Each number is 500 + 50 x the weight over its row's rms, rounded and kept within 0 to 999. Layers, rows and columns count from 0. Numbers have three digits each. The size before them is the row's rms in percent of the matrix's.

# down: layer 3 MLP down (transposed), 768x192, rms 0.0616, rows 425-471, columns 0-63
# up: layer 3 MLP up, 768x192, rms 0.0721, rows 426-471, columns 0-63
down425 098:452555533551517550574436457452491570455493412526484484564443487523441442489522516552537414538496450498560474509516514481479546529489485469540513462466488502520568415465471513395442441469363420
up426 106:483555443570496492529578476530580545455420456512477473460482545410404522391586536541524533457472501506515480438553482558545496500449465456576572506545477401457541555469421489556469524502414539
down426 106:537395519460529506490497459456468484444478593547521547533500457490527470522462491452430392490484423517482599526454550540450481502488483576465466555487484579499510546585498492448467493483618514
up427 103:554532481461463545470508561474512475458491548510482508434514463574515424527582506495520537504449470536556466567480446572455505368457329513478463497587479515526540460463531493519504561450477535
down427 103:442491451468587470442466469519498524550537458551492450586515499444499562376469488450503515484488473506500582511529522438421520525502596544464536486497416515558476429551448485452408481528516517
up428 096:549426541473380531493426448475434536496524501506485489512531478523517430570586491517540541539513518507506476457473490562398510590438430597459435523475602432522487494566491550439570631511482514
down428 092:536485528507535523594550478429495583506530525474583482548423520438495601570442481464516473460528473549498548550508438523537479526501467487503456480409405505428455500544513543561441435460491496
up429 102:509511544406556480478501492509539616517500467424485585485439570442442417472484468562550495442521456379461489488543484571395494475534546505457473520459561472558548527514475463462435498480415423
down429 113:506489524505532564606380590568500522553484515564498477541428496589399541550534416511483482452565461483487486447442571570462445516551447535502493551593530559559496449454491507481496513316493469
up430 093:548498449414483468465463482539484504568488550495453475474481516500436407463520545529507529466386505550482525517434499440411465378596533577479438504512551415503444497535557487495473488454529584
down430 094:555452528535487502558522439502537526534551564506535492541549586423539439568535434505443526612434533564578417475575427590556484529477527465443566490483565542460412529531478498491528583546451484
up431 105:521521449490491495599500482445562574541465452457502457547537538510505447554590495566613571569511465456518492488503491559456506438420563460406433516482506454450514543515487478505452592455401516
down431 104:523490538492511514434474468439455468441524559513554571372535426499522556448442465440504501551538458464590336476463464463438407472485610487490503465593412529499466591540461412489455477525476556
up432 099:546442542475526463561483451575564435440553451487553483575510514520492573450564533556566512475530522611568555501529607536596505509448510556500560466503521394489425552493466503478603475476430602
down432 105:442482529558544592477502524422484545479464487494526483510361466546526483501448508503434508393378475502539455462456517482498478510461465465492474443449431538555586461554474487431472554505516429
up433 095:493531502545467524521502503460490521527579515498501503418516483585515484420532528470598579566448499450504474581442514517397422389517503515504569442514452472577402469567512493535414535441530577
down433 096:476479611567518505523550469520418516482518507545580542580592494425455478539483461458492492487497458592499575557429450526523490541563577534504468489518506530541536462458493471497615556471432445
up434 103:466469596461522492514418490516568419525479443425500561447602563435479491493550561496559527530494463415544503461536556583434467445485524562506537529516554457521497509448521532526435461531465544
down434 106:478433550487497529537473512487466460468488536493536454498546535531481550459487482463439484413549475438470482456533504541468486581537529493403555466499510576559544497491516467532546469570410510
up435 096:498533415535522451487416538494549545515527483496526448493556507501440446486496524508442534481514518526566484449469531519540371367497478491487537462542447539561508553499510508525468576436537431
down435 094:554476506529415361524481470470451542513459516519526489509474529484451539477393454479461535512542482472501570570439488414549558496560505472385517471538481480544533464594439498408433460527479566
up436 100:578528417512524496432514459487491426489545525512416557525466551542410514490529487532499447480523490490513494511468558530451512522437407487460559473535462501579479480457528485525534486496511466
down436 093:516510450459548516528530518533445517538554480403446500535529460485525584434560480472472530433427477543451510487454465442552420532586405427450440423592542581447412465587522404463451456508571582
up437 100:543506524491383511486497488498422549556496453429515444480551497507530468560538557572470560543534403480500547468496466463523471529485454449433508536591558413490469563526621525481472488489470502
down437 091:536582381438562473460534451471536467487566541491486577534490473512470443416513452488448526540483587470428533520552518461578461542491537627531609621492549479483446502500508592537479464508510601
up438 101:482440561435453542548512502518629483514491514499441488593441512500493403516532421490481424478436512475619468536418594488523473574409476448554548530464530455465444542545516429512596554496485506
down438 101:498492491466543528459433476477544540583504501560422427507367504526566514533511445447564520609537409470509545548478570475479596538523543486540570582508522546464424523478472400507558465489545556
up439 097:558610446481422539545520555495548486469483388566557461440555540473497515478465523605546459454467409605543513422454501497501395429564498478507427465467466450529482536537569388499503503374530438
down439 093:489433482525564458496528510554432480607481512436442432566473492528430545565535513417562483492629521500482544479524432486480606517465503427576558487550539533468525547480468545513542496533450529
up440 107:601564418413516458503520556405421550482584464466521535459526540459522543517513470463509481480457505530523604438478467487523548483432534435503511575499617457471478501526489458459564482424467567
down440 113:448482568474568541526563567479482528490488548494442525445454598582517558527478426537478439461470432436505502410566506528545469504522551533523461482421506472580495533617621516448444524600396508
up441 099:520417464551488530531581506512577560527522463549476584553595518542475391534554471445469519550564528445508486475486527500495454550558517427516446479531430473398467461500532463468468522465582466
down441 095:532582483449413473393544517452565541475575472524404476472446456482595525486439474464492449540464486493515443512488493523541560477392526473487523516431539498459540501530375453632580443532595569
up442 107:551448550513464534565492480548529553431504439500531601521480488571549549415549490420517534449535527560549532465544434625506586496539552471484453566529512512459506508463483506502526478410496576
down442 103:448481355498523522481588497492557593439487537465483559572408413508486434456473521458468529444534419521520417490469524495463524533620540436553487439411606514501439477451498497483569586565506511
up443 092:530461537480475444493428478453497529548481566437508502545483523505502546456414443472527477529456534517411509498491394448515542410538460521494459502495447488523504481539466595544563644515597385
down443 089:533482609509526496482659500480471447475516489384513472475431495515390464527497442545517569409628510482549569513442489541442532573547588608449479516575460494534520466498522498434411429520514538
up444 093:419504484552495543489457490423452465517539537586580529528564542497551577422441448550598469538539469500597447455513459495541477431464509554458482518593515369450451518403581455459568476510511436
down444 092:496604510449507513561454535564434516492480487454511508472532481555502385518507470484513541463557456437546362544452544471447558483465531456496495509472592531584551461586487472463481620449446531
up445 104:549441505445485467406544534504613569531537457526379514559504554594521444464507522535548531478471491419560489419474590472478542535512506582493499529510530488492464500424527529487529480487563493
down445 103:538530498542451548548483551484511574401425413495515521563439494545520543449437566494527481577469501488435355432473474398475522469507541427488535527544507547478505487431482494469487537544437509
up446 099:498580434545496417505551542460469486452518563447407487541539551443536501472505463537546553414544519517462373479482513407532491473502502411441510544515560612465495528483556496521474515484569475
down446 104:541487457467451524485532429473553466518434420560500468457490548526464456598517518503456466532507558411506590449519560487402565567434516467459537490480423414536580517501462509462475567513487462
up447 099:461430465566492412432519474545483537438449556457591526422554519510529512484486509529443413476567483505475459444488510605498478451537445480527546532444515506518502532422437480425488465530480445
down447 100:463529547490468560475503549472554408570446559565452486491489621457538566522424555504448483469483498479396526500459527458575567498468579450453471549537418452552542552568525572527502501541530538
up448 100:608451535480559536417464422441421560532430510428550513580506484553484495402516468454565589443368550423520467536462380503520476585519476474590438570444539443439403544465580485464542542490551472
down448 103:502521479486496469582494516517493509531498509531433485456494560517414477517513502523393448525517509573576494454444562564539548388483538506543563435490471509532542452582394531534415493441497471
up449 099:491576540563487510448533443516499504505452513560551490554502546543408533491520418510548494481538534489556444422424483455493470507532425549433495439550460562541342614361514521496594406486499518
down449 095:512548560479654459529492555497463496561431519420523416465411526516464451543452477438452497402423555457487535529559440506547429578367504475503506535459489539533553474464473601464497577504578475
up450 095:571484463522509547506497460464473456500466525527504619574414491538548533514594515593483533411588552535508447476444550615497478380489539428483492489530396586576481496450555517537473440460528450
down450 098:490485402549502435482556508484506571546577335518401460535517494495492488558492567560482345552477440516605571506563563430523519542457461588491440481482558467478543486633448428470410423575557492
up451 096:529547548470550488538394429545511527536412468499511628532544534574506502547503412451563574565499515485475493512465400464402517546519534507514520457503532546519533499519498386452437473396467491
down451 095:504471438433472436551539571494507380420547540498604488456432452480550537473491438525492414494429429577470459542555595470483493498448541576512494488472420506539516514540597516487528494569512478
up452 105:442493336498520521480559524457542569576514557497506443615554566457435485519464468517540473530480490539577542492554470617581453484579440474521533558496495470468572548453423500479493508479478579
down452 104:405440523539503541578538492487546473509550400392538572425433499534594575445571526474455448415480480487519416457532469522498445556535552500503460494422487507496476510534457516583488459416565457
up453 105:575500566440490507613495556513491476460480625432579432537447492638533414488435520519507533482509518484502479563539469520574487438446522423492578469512573435397566506455563502464434580487528484
down453 113:460492487452468550462538497486449469469523450526518488537475567524455570457514397481493462517531417520592411470471552544416449524457431653503381475555440449507502390588436530512520544511501442
up454 093:537473513446461493506439502483497432544495524586474482520520514470561495511457536509448490513379456447395452487504461490573518518475457500466427504444515531509475479530573566506597466467528561
down454 101:454574590499507490452504457544431594469502419363453559468552478489486510459585485548555597498566547445551545498518479483471383456442419487589568550568478450446564505442464458566386496589431527
up455 104:488540465533462444493538541525421611530541409512457474426489514472491486444503446508498502514457479535423451486523480499414518441391484467532419497565469477474461551515566475403461542472482481
down455 100:590448478421548530509494542499513403502616513517540523509495526490533524591483563534451484516504518552517556430514366507526512529535558469536589478454495504396527512489524525539421406530495428
up456 098:548463491506537533518485519521483555410593582564542519608479602393541463425520470581523594444436458582458426422533507446547529520552514447568533520542520524553414531397596448457582544548541479
down456 096:339555524608510468551496546517456493433557498507494523506466463479498476493568514563535436503390496551528588528555501543524500542524467389600529512474507503524567437476557594488472524494553485
up457 099:491470432441454547531418505451431458553459474368494555525605583476475525450499440460612455457525566509444502519564532459474483485457500506403481515505588568560415530410465455498492477379536502
down457 101:631530523412456522456519534509528520532473496510480464498539468508487451515480481498368565537441448628459522460497475574495578482471480487532483485596503586446478427491453513565394542527483500
up458 103:545486387549549416552540488522435569531617444498559550480543527525473515458482510504590465479522653475546465454450520624524441446462588468471441582513499569486565452587396470470538512467547598
down458 100:465402511568399512601485480461617562419509467487479429458439577512540474483644403479501453484491417471471501521554471458381535538542464555493487465598420448578431478450501538540453475503428450
up459 089:490475558481511494507497453501487558454451455547392572423524553469508548497502517443474463504532506486459455527535467564546500526507374556516468425458472640388422567518498474501520531409471521
down459 096:440474462487519466508436542544511490599597473473570434489495467506490504445458530556546492452411524486449508476480569393537518440497537467521536598488515425496485496482534501523527493661502562
up460 094:516466549466477526483394528509548602449542494557511522465438518510490445469519473543483552545475514507516429484502526463519511449302422520435460439531513505490452416514423433398589528509511456
down460 086:432530439574526501517582481483520397512525510430548506515563477508513569442392487503562464466542455472477597500416446445550550518526550553523550585487455384484525489551532454462471529555550418
up461 097:493437515519475488549496477484506481497469531402541540549569596555493494507450523522657485507530502513522503574519599554500525486564449491505428488508557537563530644499490527549564454432519476
down461 102:502576476416456493501558585536408540542418481524492412561439519480354474503448551500532479405519399554542466447459524459543437578516610589510473451513576419560536531400486539502528559494564424
up462 098:444446439501515461495463512518501509531482461549484524413509511485559472465588567537541557541545553461455481474513505509475431566478533592545411429498547513461457476479598545566577532471486517
down462 098:443541549428602429470499429471586497603519416516495494508577445493431460491560525561473509530479484462414507532445431567505482523544462513474615469465533554522434528469471507559483430450514493
up463 102:461532494444547520508529494421455621441468452544455492445450537428498405546445398547485564530520422445529555551506522482422467475562406437448421486587572479515564453488538513485551460488495418
down463 105:563521520532436491518492529579504400435518579500555481593498479572561477441522388564549532488509521554538495514492472511523563460470659521542513514399481576465437575510449579546503528569512533
up464 101:483453520490433497442459544519617572518449480468522543514529525441531533517534565436507533490542408461474503581547530503497460534398484506555478576419542467414510545499450478449513437490477487
down464 103:493516514535442541506495538538549550505510527539453503568512551411521470427483518492438424495602484544439555494513446518482508429509607537489419480546449473596566553551543402560452554632473481
up465 094:566478488370479442533459519455524445530566399410524424525469499537473469498547556539577474520604525497421517583472547544541433395398535485441483491549596503451458463472552425549514485505414480
down465 099:482555538533464573442589442478393468481468574502480451438557537467409556538429465429551515469543481538550484532560517558512476519555512535479553521543423462495532501427469581517529503499582544
up466 096:459462486474588448577419433509636454394476488469436534570497565522516507487494491463558477492525456440454480420494506483470515505443415498505406461480512500459536517537530509471606472492545498
down466 101:520550414567509367571555608504534455509486517456552524568532517461546536447499395504462505444514524535542500466520423489527452503595532530494592441462550502489520488554554521479492478521506460
up467 111:474508492519560536410460473410539512532510529504436533539482543500494429507524426473457625490473588451469390572417399493471493508513402427474468529530479416446492559468467394513495489514524491
down467 114:496464523525530521511512521473436471509486440562453485399489393541472478535480432470483569513441582495487480423487438494516445407448524406423498434420449482402406479550552453497449608497525419
up468 096:464606476529413415545467476521470404521521526503539462599484518534505505474528462548553420481470568564397531586416519581511423515495485516463500538500481447454442465443487458522548455443494544
down468 100:559485593531469518432504553531588492455484480550541486400444433527507542611512579451508579523485462523581496516513406447518398581535485429491447493552493466510553530518404448525558496489463476
up469 099:458433483468529536493497497456547456406549495562531463500508422491506434499555515581437530490534524400483389520431488460413528445450467495508479444596481463520446570511481501447632553446585456
down469 104:477538496593449464488476595521536431529461477473553495459482565482475534468438543467561502480506444568490601497464492367492582435502502516547483481525577520481479502411494521491487552423510516
up470 098:522519494568500502451432472553590437513507474418583559500435593609584515484630542482431507462565459467521526519430518550469521468467433480475499454567537490449543553508512432533481499528445481
down470 097:487533459573555525541519472416503503573519417550472483527537439391516450582431480476521495516509504564589420562497508427614520474524461543460578494519464507562557477557463411526458581440524530
up471 103:417420500488530432600535446510492514469553504431457503521527545482531431503574464478552500546545497507566544490516446502530531494368385567547470509537580438458534473405514616544495550484477537
down471 099:404464525454480497584475522445541502441499541536476413490524463574453546392399398442456538532476397547478374611503475469480484483472540509524445500490520507458489505558475538511501447451566469